config = dict(
    n_layer=16,
    d_model=320,
    n_head=10,
    n_kv_head=10,
    head_dim=32,
    d_mlp=1280,
    vocab_size=4390,
    activation='squared_relu',
    norm='rmsnorm',
    norm_place='pre',
    norm_eps=1e-05,
    positions='rope',
    rope_base=1020.0,
    rope_fraction=0.25,
    qk_norm=True,
    attn_scale=0.199,
    bias='none',
    tie_embeddings='early',
    parallel_block=False,
    extras=['local attention windows', 'shifted keys', 'gated attention', 'value embeddings', 'hashed n-gram embeddings', 'an embedding shortcut', 'learned residual scales', 'capped logits'],
    init='normal',
    init_std_qkv=0.0217,
    init_std_o=0.0217,
    init_std_up=0.0217,
    init_std_down=0.0,
    init_mimetic=0.5,
    optimizer='adam_variant',
    lr=0.000833,
    beta1=0.95,
    beta2=0.95,
    weight_decay=0.033,
    lr_head=0.00751,
    warmup_steps=502,
    schedule='cos',
    final_lr_fraction=0.03,
    batch_tokens=[16384, 32768],
    seq_len=1024,
    doc_mask=True,
    train_tokens=412800000,
    steps=18179,
    dataset='wikipedia_en',
)
Each number is 200 + 30 x the weight over its row's rms, rounded and kept within 0 to 999. Layers, rows and columns count from 0. The size before them is the row's rms in percent of the matrix's.

# down: layer 2 MLP down (transposed), 1280x320, rms 0.0731, rows 729-781, columns 0-63
# up: layer 2 MLP up, 1280x320, rms 0.078, rows 730-781, columns 0-63
down729,103,248,261,265,254,191,193,186,246,186,209,225,183,211,172,227,177,166,214,213,267,218,199,204,243,194,187,176,199,212,199,198,187,220,219,275,220,181,183,229,177,180,198,208,232,177,200,130,207,227,203,209,134,263,164,208,205,198,215,187,179,233,171,249,247
up730,097,258,173,203,234,230,195,202,219,229,131,182,195,183,191,178,195,206,153,227,192,160,129,155,245,165,143,168,141,256,168,125,185,190,213,215,187,131,230,184,188,209,154,154,208,154,209,180,212,219,184,208,229,191,183,210,200,238,202,140,213,150,162,191,206
down730,105,210,208,195,189,193,186,209,153,242,185,160,200,237,172,234,179,242,211,245,146,168,197,189,247,182,211,190,160,246,200,148,187,188,240,159,171,155,168,185,174,189,166,201,260,157,174,165,201,172,205,191,222,233,223,183,160,217,185,169,126,129,156,200,244
up731,092,232,180,195,200,188,167,239,176,254,182,157,143,206,185,225,158,188,223,204,191,185,181,184,199,221,226,155,179,207,219,189,206,201,239,201,128,163,187,204,169,183,226,191,194,210,194,208,282,200,184,203,216,195,166,243,230,216,196,150,254,253,188,166,254
down731,097,234,150,225,150,220,156,221,202,224,201,287,178,149,208,190,201,194,202,252,233,217,208,223,207,209,245,232,258,134,205,231,213,248,153,177,257,196,227,219,222,181,196,195,207,212,176,201,199,208,216,211,234,223,185,161,246,176,201,161,182,179,263,189,152
up732,100,186,205,183,207,171,150,242,184,217,207,160,259,254,193,228,213,224,258,239,126,212,221,183,232,183,205,228,205,166,182,175,172,165,193,155,219,198,209,198,154,249,239,183,203,227,157,193,212,187,182,220,187,211,201,211,235,264,165,189,270,171,250,194,223
down732,102,210,216,185,155,158,266,206,120,182,194,236,175,181,230,166,222,197,214,191,234,201,176,186,195,180,212,161,156,239,148,228,190,143,218,215,182,201,192,149,206,207,163,230,210,203,172,187,212,200,175,258,226,162,203,247,188,216,227,239,214,209,196,185,215
up733,116,173,228,207,230,228,202,221,185,216,166,147,200,238,167,191,190,184,199,211,177,167,241,196,192,193,225,248,198,198,185,190,168,223,183,161,133,165,183,233,204,215,211,199,219,221,165,221,214,187,232,206,234,249,222,218,213,201,164,199,227,179,219,183,208
down733,109,154,221,230,192,222,188,250,206,197,193,236,199,251,157,201,176,211,143,248,277,237,159,213,176,182,209,200,194,170,241,220,215,172,190,176,191,178,212,145,240,247,194,215,200,216,247,231,213,217,149,180,230,238,191,218,214,135,218,242,204,193,207,157,169
up734,081,223,202,219,219,259,210,184,190,208,163,156,250,242,162,180,185,157,191,187,159,240,176,223,184,190,203,208,208,182,179,222,125,219,161,177,176,206,173,169,162,242,168,198,197,213,127,183,183,186,208,180,194,178,190,203,217,180,163,178,181,172,225,228,279
down734,090,199,246,226,198,208,221,186,135,228,142,249,172,214,129,230,232,170,210,182,212,226,202,257,163,227,202,192,180,197,230,197,197,198,211,214,196,259,209,187,197,183,178,224,208,205,201,207,259,196,208,169,227,184,193,172,234,183,101,218,211,235,217,241,206
up735,097,297,178,228,190,183,199,213,165,181,176,187,145,282,208,187,183,227,214,260,223,203,189,202,139,196,190,223,165,226,196,174,187,158,213,206,190,130,192,206,223,200,174,160,266,197,244,227,194,192,218,251,207,225,179,202,177,211,221,155,224,213,224,219,223
down735,100,233,179,204,175,163,211,244,182,182,174,204,196,149,242,215,139,200,185,237,223,220,231,224,191,189,243,231,190,160,209,257,213,203,259,217,224,227,177,195,182,174,245,178,177,186,201,190,235,222,235,235,232,180,217,161,211,228,214,147,194,229,261,194,183
up736,104,220,183,189,188,174,145,233,156,199,175,198,167,204,166,231,174,167,223,195,180,200,223,242,218,213,239,207,183,182,246,178,198,187,195,185,214,159,178,214,226,275,192,205,146,158,208,168,171,159,207,227,213,177,211,184,271,267,239,195,173,218,206,208,241
down736,105,181,223,169,202,190,253,230,200,176,190,262,178,196,246,154,159,121,214,164,198,175,225,193,181,194,250,196,224,255,219,188,185,227,128,215,177,203,184,249,272,191,202,251,186,213,200,174,207,217,176,264,168,185,164,195,210,218,210,161,193,197,221,187,217
up737,108,230,187,294,188,231,177,247,181,220,167,182,189,243,187,254,188,197,173,227,187,206,181,229,228,195,207,235,191,210,191,201,216,186,204,227,192,190,194,155,140,228,174,197,173,224,227,200,219,203,238,240,246,171,227,204,267,274,224,130,217,197,171,180,193
down737,109,201,138,204,172,203,197,274,102,167,144,255,201,173,214,159,201,180,212,185,169,193,210,170,221,187,229,205,252,173,179,202,143,182,236,207,246,214,142,195,140,245,156,180,173,235,147,200,202,189,204,183,224,183,223,198,215,246,237,173,144,237,225,208,206
up738,057,231,217,254,220,177,157,257,107,187,124,179,184,211,113,212,209,210,200,214,207,195,222,159,189,214,182,186,227,181,230,190,178,181,265,218,179,144,201,206,141,231,228,168,196,205,162,213,210,209,225,226,204,186,225,217,248,252,201,176,265,215,185,196,233
down738,050,218,175,189,209,193,200,179,212,217,177,244,196,213,226,161,215,169,170,206,229,234,196,208,200,238,217,226,183,175,211,246,127,186,172,237,161,190,210,210,182,185,190,174,224,215,193,179,171,166,146,219,164,126,181,235,248,202,199,125,183,238,233,201,153
up739,103,262,217,181,214,211,161,249,190,201,200,173,239,176,193,219,195,219,249,233,237,173,201,153,214,193,165,231,236,159,179,173,240,214,203,195,179,189,183,222,183,264,226,161,229,234,197,235,188,151,206,190,204,181,261,190,184,219,187,182,271,158,144,212,220
down739,106,233,189,171,219,167,224,162,225,199,241,212,224,201,184,186,260,167,198,194,170,155,181,213,229,214,191,246,231,180,234,222,169,193,269,261,194,180,207,190,226,236,254,210,221,202,204,169,232,162,187,222,189,161,197,179,267,196,158,174,202,144,178,199,206
up740,103,259,173,262,195,208,188,240,173,257,176,224,210,224,200,225,183,249,218,231,200,206,168,153,133,225,192,192,157,221,209,142,243,184,250,209,204,209,222,201,188,208,215,142,208,173,239,237,229,199,214,215,220,200,174,218,202,228,189,243,261,180,206,231,240
down740,105,164,186,199,181,156,222,184,222,249,246,213,182,197,221,190,174,181,160,259,203,207,178,135,209,219,176,195,170,184,231,231,221,127,174,169,214,207,210,184,162,213,233,227,176,150,208,180,265,192,180,225,191,207,154,258,207,190,203,169,177,159,220,222,215
up741,090,196,204,191,187,164,174,210,151,179,207,184,193,187,208,210,182,243,264,158,219,212,180,238,209,200,191,212,213,191,191,202,159,222,217,204,145,190,190,192,202,174,187,123,229,246,199,190,162,191,227,242,219,131,201,239,185,201,213,210,175,139,220,137,175
down741,101,189,196,217,193,194,225,189,200,182,246,208,186,163,199,187,201,274,203,239,180,196,233,230,232,201,203,245,188,189,220,219,259,141,177,245,136,222,262,173,227,204,210,211,185,190,151,237,167,247,188,154,178,178,171,133,200,191,227,218,170,208,208,182,223
up742,098,205,205,211,194,174,176,220,164,168,151,199,254,191,201,252,240,198,207,198,239,190,223,237,220,216,260,198,172,145,230,137,158,169,202,247,219,184,232,190,175,227,230,206,200,192,170,268,231,170,195,209,221,181,203,211,141,220,186,214,189,150,158,215,231
down742,100,200,229,268,197,226,246,182,163,206,202,203,159,213,183,178,170,140,178,203,215,198,174,157,185,173,227,213,213,209,210,165,230,184,266,148,185,245,237,193,252,240,184,183,153,156,187,209,246,186,238,221,198,180,209,190,223,156,204,171,241,218,187,179,201
up743,105,236,135,199,194,214,157,220,208,220,190,207,205,219,192,156,257,167,185,209,149,149,197,239,201,175,207,199,169,200,209,137,221,192,256,197,235,146,244,202,165,216,221,160,219,227,204,182,206,164,168,246,247,157,230,242,227,287,168,191,201,198,214,149,158
down743,105,233,173,165,127,225,259,172,147,195,213,227,212,218,202,125,216,137,218,236,210,134,149,181,243,212,199,218,154,192,213,235,264,190,205,245,261,221,224,186,221,196,178,199,233,230,213,166,194,233,264,202,203,190,197,194,208,253,197,222,234,207,221,156,184
up744,094,265,182,210,236,191,147,211,180,194,212,214,224,202,211,209,210,225,176,273,179,200,193,176,194,232,169,246,208,163,148,217,245,183,213,177,191,187,181,185,142,250,229,137,157,153,237,196,188,161,204,206,196,165,227,173,184,205,200,202,246,187,226,207,218
down744,102,166,221,239,222,204,203,182,230,200,264,228,240,174,196,165,239,197,212,221,158,192,201,166,213,161,176,223,191,221,187,280,256,157,207,175,214,213,211,198,178,234,237,222,181,173,189,197,212,204,163,178,216,230,191,129,190,151,210,261,208,159,232,186,209
up745,095,221,198,197,195,232,146,230,204,188,150,168,184,196,204,215,204,233,210,167,196,215,246,178,175,167,184,210,279,178,221,201,211,171,231,252,209,212,210,199,154,214,174,186,145,204,254,230,221,174,209,169,279,201,202,251,243,225,240,198,221,239,252,169,212
down745,099,139,189,243,173,242,167,139,185,214,179,151,226,213,195,211,227,228,202,203,195,236,173,158,225,202,179,177,176,200,183,160,180,192,273,231,180,198,185,212,167,197,229,223,195,264,221,215,146,198,207,163,169,214,144,251,194,241,167,217,155,207,245,193,201
up746,087,269,180,224,169,163,148,206,145,230,162,202,140,231,192,223,183,209,163,247,152,229,213,196,199,179,183,175,218,202,174,184,184,173,225,155,202,131,158,134,184,220,206,189,209,208,213,224,199,160,200,221,252,161,203,262,222,256,179,158,200,194,204,217,251
down746,094,202,206,157,166,196,182,190,203,265,167,203,164,178,210,159,211,166,201,253,223,228,209,241,174,138,188,208,185,202,246,193,177,197,242,158,190,194,186,164,241,179,226,182,217,182,151,228,192,197,165,244,139,204,242,183,198,230,211,182,159,187,267,199,181
up747,098,240,180,219,214,190,174,269,169,226,178,210,232,202,184,195,248,199,241,219,203,195,208,211,198,172,213,242,231,146,179,192,156,175,217,196,218,191,175,178,170,235,227,192,181,180,203,243,169,175,219,246,250,144,189,225,182,257,166,141,198,238,249,184,208
down747,098,175,200,189,151,209,289,145,164,207,162,190,181,274,242,171,184,230,162,173,241,196,178,237,213,187,126,224,177,215,250,226,225,172,231,208,201,179,224,220,209,207,227,204,172,209,157,150,234,222,185,245,164,191,190,192,250,204,191,200,181,226,223,126,236
up748,096,325,201,202,227,205,209,180,188,161,190,170,211,224,128,197,235,226,177,197,232,153,177,222,197,195,191,267,195,197,203,214,228,181,205,246,203,218,251,204,186,236,213,182,197,175,203,217,172,167,223,189,194,224,195,214,208,203,190,227,166,238,227,119,170
down748,100,188,204,228,189,196,234,164,218,227,244,200,243,220,148,188,227,207,185,220,226,228,159,175,243,200,208,215,217,179,187,212,224,193,234,222,192,173,180,197,100,202,204,230,174,148,207,192,181,225,191,186,155,179,145,204,181,155,125,220,149,199,154,168,207
up749,101,198,131,196,236,261,171,268,205,168,190,251,195,296,188,173,231,173,227,234,163,179,249,251,188,176,195,212,197,182,210,179,226,218,286,245,189,166,141,234,161,232,226,166,118,228,232,195,251,182,229,154,225,185,216,236,238,276,206,176,178,225,228,177,165
down749,103,178,211,262,225,208,194,182,186,231,236,221,218,260,153,251,180,173,209,225,235,181,192,194,180,253,215,216,220,200,170,214,218,207,214,206,201,234,169,177,224,195,216,229,203,162,192,197,169,218,218,209,188,158,178,252,208,175,224,173,191,195,181,197,170
up750,092,216,198,212,221,180,175,200,189,261,166,110,145,197,147,167,172,208,188,173,153,172,191,201,245,150,196,162,200,156,221,193,238,216,209,238,135,194,231,206,199,190,175,164,185,206,172,196,174,145,190,206,176,231,224,251,245,230,211,215,217,230,208,173,187
down750,099,187,192,275,243,186,193,186,213,215,208,203,188,262,130,211,236,223,202,194,208,252,210,214,228,209,226,208,176,207,197,236,209,199,189,218,172,230,199,171,210,203,183,231,169,213,236,205,210,257,177,236,219,202,183,227,202,169,226,297,230,209,194,203,251
up751,096,237,201,220,151,223,192,227,199,173,130,200,158,228,194,171,192,160,171,179,215,181,248,164,151,148,216,231,177,205,191,183,272,214,166,215,159,162,251,159,190,164,212,185,251,228,177,231,202,223,199,221,181,217,230,194,182,213,257,177,167,190,178,160,208
down751,099,195,164,240,221,180,161,167,260,185,224,210,222,231,219,185,232,194,259,192,198,203,170,231,251,174,156,185,136,177,184,207,163,169,257,209,216,116,203,203,193,249,212,226,214,171,163,200,203,176,204,260,185,171,215,248,134,253,199,184,181,152,159,154,226
up752,077,220,160,227,216,204,127,186,177,234,213,168,230,272,174,213,194,233,237,199,209,174,231,191,209,195,170,177,207,216,246,191,218,226,217,249,218,156,247,244,215,210,199,165,205,215,187,204,163,227,206,198,191,197,195,238,205,249,205,203,184,194,208,189,220
down752,089,192,205,269,232,156,240,156,212,236,178,211,178,206,159,233,152,184,212,169,256,213,192,174,207,230,206,171,172,155,271,226,236,212,207,266,209,223,154,191,201,220,203,239,149,232,244,220,187,179,202,173,242,183,242,230,215,170,215,215,202,197,152,213,167
up753,103,212,205,243,199,208,165,193,181,254,218,143,190,193,135,213,166,175,156,153,165,240,201,208,217,199,185,166,188,165,148,135,226,212,170,155,204,228,169,239,206,170,135,159,186,181,215,211,251,143,197,227,195,195,168,190,228,236,213,176,254,193,229,192,210
down753,102,205,229,160,61,168,189,190,135,226,217,225,185,141,303,173,189,229,218,189,195,181,220,232,206,202,234,190,212,226,214,136,172,175,215,156,258,187,216,188,229,183,225,247,195,219,174,194,226,205,171,212,172,162,199,183,169,256,216,229,195,178,242,192,183
up754,107,251,195,207,245,213,166,219,168,188,213,236,210,180,167,212,196,244,207,191,200,199,224,234,211,197,183,192,241,236,205,158,167,155,169,193,185,176,120,222,158,209,224,167,218,233,174,248,227,176,201,216,274,218,169,194,223,256,206,203,175,182,216,191,191
down754,105,229,218,239,229,175,212,217,255,167,205,215,196,200,183,163,193,189,192,207,179,179,146,220,208,196,177,233,225,201,229,192,221,157,168,198,109,201,158,192,216,192,217,204,240,256,202,206,236,152,199,198,257,230,198,126,264,164,251,195,213,193,247,251,251
up755,099,188,195,201,198,260,196,219,214,182,197,251,200,181,183,200,201,188,231,166,231,179,141,208,201,271,207,139,140,201,242,213,207,204,185,151,147,185,184,209,166,210,206,189,184,231,244,198,205,186,231,202,242,186,224,207,172,190,179,183,193,209,248,158,186
down755,101,191,208,213,175,195,230,203,161,241,198,215,200,224,152,195,152,244,192,198,212,179,171,242,222,221,230,135,201,221,180,231,201,223,180,217,181,196,190,171,207,200,207,200,214,195,216,168,205,205,254,208,233,165,166,231,236,142,197,176,148,218,237,202,230
up756,110,166,171,172,230,217,166,209,170,177,197,202,205,223,209,168,219,223,205,197,189,169,198,250,208,227,279,198,175,176,220,182,251,201,206,188,269,177,153,179,184,224,169,147,221,193,192,218,191,214,190,229,251,184,171,183,237,228,160,163,206,165,226,197,225
down756,107,182,236,181,211,210,214,143,217,208,193,209,247,208,232,109,187,246,178,199,165,185,272,249,191,237,266,193,171,148,221,186,248,244,191,198,233,133,175,277,188,176,197,222,239,158,223,231,194,250,191,197,256,207,213,187,214,211,190,206,201,236,202,154,172
up757,088,217,207,182,228,127,208,204,163,245,171,165,216,177,207,252,203,199,203,212,247,199,228,234,141,165,192,228,169,168,188,194,247,152,279,176,218,163,188,229,210,266,227,187,204,223,202,193,179,136,238,227,195,192,189,188,192,195,167,213,182,204,241,155,231
down757,101,210,235,168,196,195,282,203,189,219,185,208,244,223,234,202,209,261,215,205,208,214,183,183,164,186,193,205,200,241,228,204,224,217,195,191,196,184,210,239,290,203,178,190,180,198,198,183,182,187,170,248,159,256,215,179,241,163,203,218,186,165,229,202,217
up758,108,251,220,194,146,155,171,199,145,210,153,172,186,217,198,229,172,198,244,169,183,211,253,151,173,186,192,163,233,174,184,193,132,224,208,191,147,176,213,250,152,230,232,178,209,198,185,227,186,178,233,241,221,182,185,202,187,219,216,182,213,209,208,207,268
down758,104,206,161,216,203,235,189,191,243,189,225,213,170,238,204,211,179,200,246,160,168,177,189,207,216,164,238,174,162,114,214,192,229,234,230,215,150,211,227,182,181,213,189,230,195,213,213,170,183,182,184,211,223,206,246,167,162,273,232,200,201,249,241,190,189
up759,137,240,187,202,172,196,173,238,210,195,160,144,221,170,219,212,221,212,201,206,141,184,254,187,168,248,245,260,243,217,240,183,262,142,212,240,187,200,243,255,141,250,246,194,156,203,222,197,161,167,253,216,198,175,201,215,236,214,218,225,221,165,205,217,206
down759,113,169,180,247,163,195,230,173,195,204,227,210,93,190,178,178,204,192,177,170,173,197,230,153,205,198,234,226,178,243,206,198,167,172,216,198,197,198,153,244,178,212,234,202,160,201,218,244,199,221,198,217,201,168,185,233,207,160,189,218,203,234,184,184,157
up760,077,206,188,173,237,203,120,242,203,203,214,215,187,244,198,207,232,152,192,193,215,238,176,219,111,200,203,227,184,169,210,154,160,180,212,183,207,219,208,213,226,237,190,206,219,132,188,231,212,202,171,231,213,227,189,203,196,235,170,187,228,210,245,181,209
down760,088,200,198,278,264,186,183,193,222,252,185,220,218,213,108,212,207,184,201,225,175,210,202,211,171,215,210,234,203,209,211,190,169,217,191,177,179,170,108,172,190,223,181,258,158,222,213,224,276,194,197,200,142,221,214,158,201,174,149,197,191,253,203,228,170
up761,109,225,205,192,216,164,167,253,178,194,162,193,179,226,218,260,189,172,204,195,232,189,195,220,158,219,239,220,189,196,200,177,189,183,188,222,230,199,212,236,168,158,210,192,127,251,154,239,193,227,232,201,202,229,170,188,197,208,239,191,228,212,226,158,168
down761,103,198,199,239,238,166,217,168,217,227,232,236,173,211,197,221,239,152,232,245,242,175,156,218,213,180,171,187,241,167,220,201,213,210,172,247,180,206,204,222,212,176,164,230,184,229,212,234,207,257,193,232,165,283,180,204,223,176,191,203,185,209,232,223,174
up762,094,209,206,200,201,231,158,227,175,202,236,205,171,237,218,170,174,181,181,206,199,210,188,252,188,164,162,190,216,175,251,158,201,194,201,145,248,230,211,229,229,243,193,189,187,132,228,235,193,218,177,132,201,182,148,233,212,263,183,214,210,197,208,180,228
down762,097,200,241,150,152,196,254,228,149,140,216,183,185,130,239,212,130,227,147,238,228,204,228,217,167,195,167,190,189,200,217,196,235,174,197,202,218,202,232,224,192,187,215,218,205,160,198,227,194,201,203,164,140,208,135,142,232,194,183,246,140,226,188,205,233
up763,098,269,202,225,191,210,202,188,220,191,162,203,238,188,185,183,209,131,212,162,180,174,141,184,195,175,168,188,181,170,214,203,236,229,215,175,185,229,161,188,162,227,187,193,189,225,194,250,212,221,226,217,226,216,216,204,202,200,219,178,238,165,149,228,170
down763,102,183,189,184,200,209,185,131,222,201,202,212,194,237,171,157,189,196,237,150,205,148,144,211,209,164,153,203,205,228,253,155,215,232,190,165,229,209,169,223,185,172,223,240,272,241,195,223,207,195,159,194,142,176,190,169,222,179,199,179,190,150,224,199,134
up764,098,222,194,224,182,200,202,180,190,217,160,143,178,221,157,186,217,195,192,195,180,160,215,164,175,212,234,195,145,197,176,121,214,206,258,185,218,145,207,210,225,191,206,176,240,222,180,270,232,185,191,182,219,189,200,175,200,189,197,199,211,242,195,259,218
down764,101,254,227,225,197,217,156,172,174,190,180,237,195,223,180,221,196,227,192,210,218,225,214,233,206,203,244,167,106,156,246,163,215,182,216,185,161,159,178,216,232,165,215,239,226,206,163,175,187,234,216,177,182,241,207,173,130,195,212,170,225,275,227,191,200
up765,104,208,180,220,169,201,203,249,195,189,124,197,178,226,206,195,191,248,202,234,226,205,269,200,190,247,166,215,168,240,227,186,201,173,174,183,156,144,197,243,149,189,283,186,217,186,228,226,222,224,197,211,213,163,210,193,228,217,166,217,176,197,215,202,197
down765,105,206,227,252,232,158,205,248,236,220,146,210,191,223,181,183,219,207,213,255,206,232,180,184,196,196,201,234,180,183,165,180,191,198,207,216,186,217,188,264,209,164,199,217,211,194,224,210,218,188,236,187,208,244,153,199,203,199,241,191,207,161,241,200,193
up766,103,231,152,157,204,188,202,192,223,236,165,208,183,224,166,222,238,184,179,212,206,187,170,192,137,242,206,190,178,203,153,218,176,156,212,216,202,176,214,124,213,189,185,191,210,214,215,223,217,189,263,202,240,194,231,243,231,217,183,180,180,188,170,236,177
down766,104,192,178,191,236,141,200,192,191,229,188,262,259,162,213,205,216,156,159,206,211,168,193,197,151,253,166,219,206,221,198,222,199,247,196,243,219,205,228,227,198,227,219,183,221,224,201,210,197,197,181,179,227,254,188,215,187,175,176,183,187,204,159,259,233
up767,102,245,182,193,223,210,235,315,181,210,174,201,191,226,192,216,220,187,233,241,217,191,201,217,163,210,240,243,199,183,203,135,187,165,222,199,176,189,172,182,180,206,216,174,221,151,192,238,220,174,229,270,256,176,237,214,176,256,163,150,258,185,227,231,230
down767,104,201,234,142,191,149,191,238,174,128,151,169,162,195,270,200,147,196,233,213,192,173,176,189,194,203,184,191,226,207,222,184,174,187,157,214,229,182,221,187,145,199,239,247,146,178,186,156,216,204,250,186,180,206,199,206,256,201,198,166,198,204,207,175,230
up768,096,224,190,223,198,182,187,220,177,212,198,205,216,159,150,219,207,207,115,191,207,205,191,220,240,276,176,167,191,211,203,230,135,204,228,224,212,225,190,174,186,208,209,207,171,201,238,200,216,177,258,160,222,122,226,215,282,231,207,198,199,182,190,174,190
down768,092,182,217,244,233,199,151,194,221,196,117,209,231,239,233,196,247,213,191,221,160,200,141,262,241,213,173,217,203,250,188,231,185,142,194,186,158,202,200,161,154,165,229,169,246,181,198,144,192,153,180,214,147,221,212,194,225,176,162,192,181,168,167,180,236
up769,126,207,202,268,171,191,187,216,164,192,158,257,189,228,207,262,229,215,179,197,198,164,243,208,249,232,168,140,231,238,174,181,222,181,225,172,171,148,205,219,190,230,183,182,140,205,233,198,216,159,185,202,254,212,217,262,209,267,199,151,235,170,216,200,231
down769,119,247,169,261,133,215,137,196,182,236,186,252,238,222,166,240,233,201,212,211,202,196,208,159,239,165,202,162,180,214,209,145,159,210,238,180,209,188,220,186,142,198,163,168,219,243,240,210,189,181,242,201,239,254,207,202,156,214,207,182,234,205,184,210,247
up770,103,233,199,209,180,168,182,250,118,225,168,205,214,235,187,225,193,197,208,240,207,193,238,202,176,190,244,177,179,209,251,166,215,186,246,242,212,164,150,226,208,180,198,146,235,214,222,215,182,203,223,189,227,178,205,194,227,235,220,219,212,177,188,187,190
down770,095,227,208,188,178,190,167,228,132,204,188,188,261,173,209,192,197,213,230,204,224,183,183,205,165,162,227,224,169,230,177,236,217,165,177,210,183,183,182,201,203,214,210,223,250,236,217,161,211,202,257,189,162,245,206,188,161,282,216,200,215,196,270,154,183
up771,114,212,178,201,200,228,169,233,217,174,194,185,208,172,192,191,219,146,224,185,248,213,182,166,190,231,170,189,216,180,156,157,205,223,255,213,209,216,191,202,159,239,194,141,259,249,200,205,280,160,216,223,191,185,174,203,133,190,225,148,202,224,195,212,222
down771,107,293,242,146,157,169,221,169,127,180,145,176,136,177,219,134,126,261,239,168,179,140,206,197,179,218,196,219,214,186,227,226,255,159,225,212,237,169,219,254,201,166,255,242,202,222,222,187,186,193,201,231,191,196,233,209,219,144,142,223,197,202,193,212,208
up772,118,254,171,249,236,220,160,175,188,221,197,216,209,218,164,257,195,227,212,241,149,216,256,209,218,169,168,189,200,189,167,163,170,183,200,187,174,166,179,195,203,221,192,175,184,225,220,276,252,163,172,168,251,142,160,250,190,248,192,163,223,205,236,162,190
down772,107,234,172,249,193,201,162,258,207,210,205,208,189,203,238,211,195,259,180,215,147,225,193,205,226,202,251,176,231,192,169,185,201,198,195,164,203,192,161,228,179,279,166,184,246,200,225,233,220,202,161,178,197,212,176,254,186,138,214,165,152,244,220,181,182
up773,090,290,195,211,188,173,195,214,117,186,143,136,135,235,197,216,175,212,143,267,191,155,177,213,219,177,223,223,223,189,223,158,204,197,202,196,171,172,219,205,188,181,190,177,225,167,176,180,230,219,254,245,198,191,194,214,204,258,194,138,234,230,198,162,259
down773,093,255,175,231,149,211,179,243,178,168,180,236,192,190,217,148,189,201,197,149,169,176,224,185,161,186,165,202,219,172,215,183,212,230,211,188,169,181,248,214,135,229,215,151,245,171,179,217,244,218,216,222,190,252,204,162,232,210,167,161,224,184,260,138,192
up774,104,253,170,253,198,222,213,232,211,207,189,189,189,222,220,184,223,241,211,169,149,181,251,166,213,181,142,179,206,184,243,219,208,164,246,215,147,198,185,203,247,198,204,202,198,201,226,180,234,215,220,202,293,194,181,253,194,266,199,149,228,186,208,212,165
down774,102,165,185,204,225,215,188,139,215,269,220,235,192,254,150,200,133,184,201,180,163,198,183,175,197,232,132,150,208,177,190,168,197,200,204,192,217,191,161,197,243,195,232,232,258,224,201,229,199,178,196,252,202,188,180,175,234,194,183,194,190,185,189,173,191
up775,096,215,224,230,214,213,185,212,202,208,162,214,215,201,189,205,221,244,191,244,176,206,254,212,155,252,220,299,154,207,157,188,216,214,207,160,229,166,194,211,181,266,213,127,242,203,141,219,187,190,192,226,222,209,205,191,168,252,174,206,163,189,207,188,233
down775,100,169,183,270,268,242,215,230,176,203,201,151,285,218,141,207,217,193,161,189,178,233,227,213,226,200,223,228,198,228,161,180,215,220,266,189,234,166,243,217,206,223,205,239,247,233,271,147,179,192,210,199,220,167,183,187,169,197,221,225,227,174,214,180,196
up776,088,256,215,221,236,209,170,256,144,225,159,159,180,247,194,235,192,183,209,241,194,191,172,190,201,186,217,207,233,218,222,139,199,227,271,209,188,179,194,191,141,187,226,168,236,201,133,226,211,189,215,238,246,156,203,220,207,255,151,132,247,175,200,215,253
down776,088,172,215,169,181,148,224,190,171,179,206,165,181,185,215,192,177,180,177,248,159,219,194,243,223,208,246,232,179,154,201,221,195,170,216,183,194,183,215,192,208,174,211,172,192,195,224,196,205,204,194,199,196,246,233,227,211,256,222,203,169,192,206,191,191
up777,109,234,172,185,200,163,205,193,205,210,143,184,222,219,205,253,201,226,174,217,213,161,148,178,233,196,185,221,188,227,160,169,238,146,263,173,230,175,211,168,231,250,235,202,231,137,225,194,181,151,195,227,212,158,194,240,216,211,156,193,188,259,234,205,199
down777,109,199,216,217,203,187,205,181,213,188,212,201,205,180,201,206,211,215,161,210,276,189,194,195,183,209,245,233,216,204,214,248,212,188,263,200,185,203,175,176,254,156,182,200,224,236,189,214,161,196,161,211,190,208,238,207,254,163,198,170,212,183,203,184,186
up778,090,189,206,201,233,198,138,243,160,251,179,193,200,237,187,265,225,224,211,248,183,210,249,207,192,213,213,227,165,170,160,178,209,215,221,183,196,193,192,228,187,205,222,181,219,184,160,197,192,221,204,230,233,212,235,232,190,251,192,110,226,217,211,202,198
down778,097,196,234,169,213,181,244,175,211,180,199,210,211,183,227,197,226,166,177,220,210,226,231,173,210,230,246,262,215,185,204,202,234,197,202,213,180,221,124,183,226,242,181,265,169,196,182,181,215,212,163,164,222,252,155,210,255,158,181,150,230,244,212,184,183
up779,118,223,190,186,223,220,183,253,182,231,203,143,195,233,184,203,207,198,231,211,177,264,222,197,154,172,179,190,212,201,190,175,133,199,263,205,223,225,213,164,167,260,247,191,160,168,262,194,238,213,193,174,204,148,222,216,190,235,256,142,250,267,252,252,195
down779,110,210,202,210,180,249,248,174,190,169,240,168,175,230,246,167,209,201,212,212,178,250,198,190,208,207,206,197,199,194,206,170,202,203,177,211,235,258,205,208,206,165,229,185,221,224,229,168,236,211,163,171,166,158,234,211,135,130,137,174,207,216,186,191,232
up780,091,183,178,219,179,152,188,206,146,188,164,201,231,203,167,235,190,180,233,223,184,250,193,195,208,129,227,226,158,153,202,227,178,235,205,256,175,183,188,225,181,243,218,196,218,224,176,160,233,164,214,252,167,200,196,187,180,195,195,211,214,165,218,164,258
down780,101,180,167,168,190,218,226,170,202,194,164,248,203,211,217,191,189,184,229,179,211,187,197,154,207,217,247,193,188,135,252,202,239,237,151,195,214,182,135,168,234,173,230,172,224,152,264,151,153,180,190,205,224,260,169,210,208,217,171,203,182,195,190,211,232
up781,092,226,219,253,212,242,149,185,211,187,240,155,254,254,169,196,214,215,205,255,215,190,185,224,174,265,171,237,211,231,175,215,208,192,255,251,228,173,232,270,178,180,224,189,169,215,191,156,224,235,202,267,157,231,206,224,206,249,222,145,227,161,234,248,180
down781,097,215,175,250,229,212,166,227,219,225,192,168,250,186,183,198,218,189,207,178,273,149,201,221,243,200,160,182,205,160,173,218,198,163,188,240,249,200,223,209,190,222,261,252,185,238,231,187,153,178,185,201,221,235,188,208,216,190,215,243,237,178,213,200,184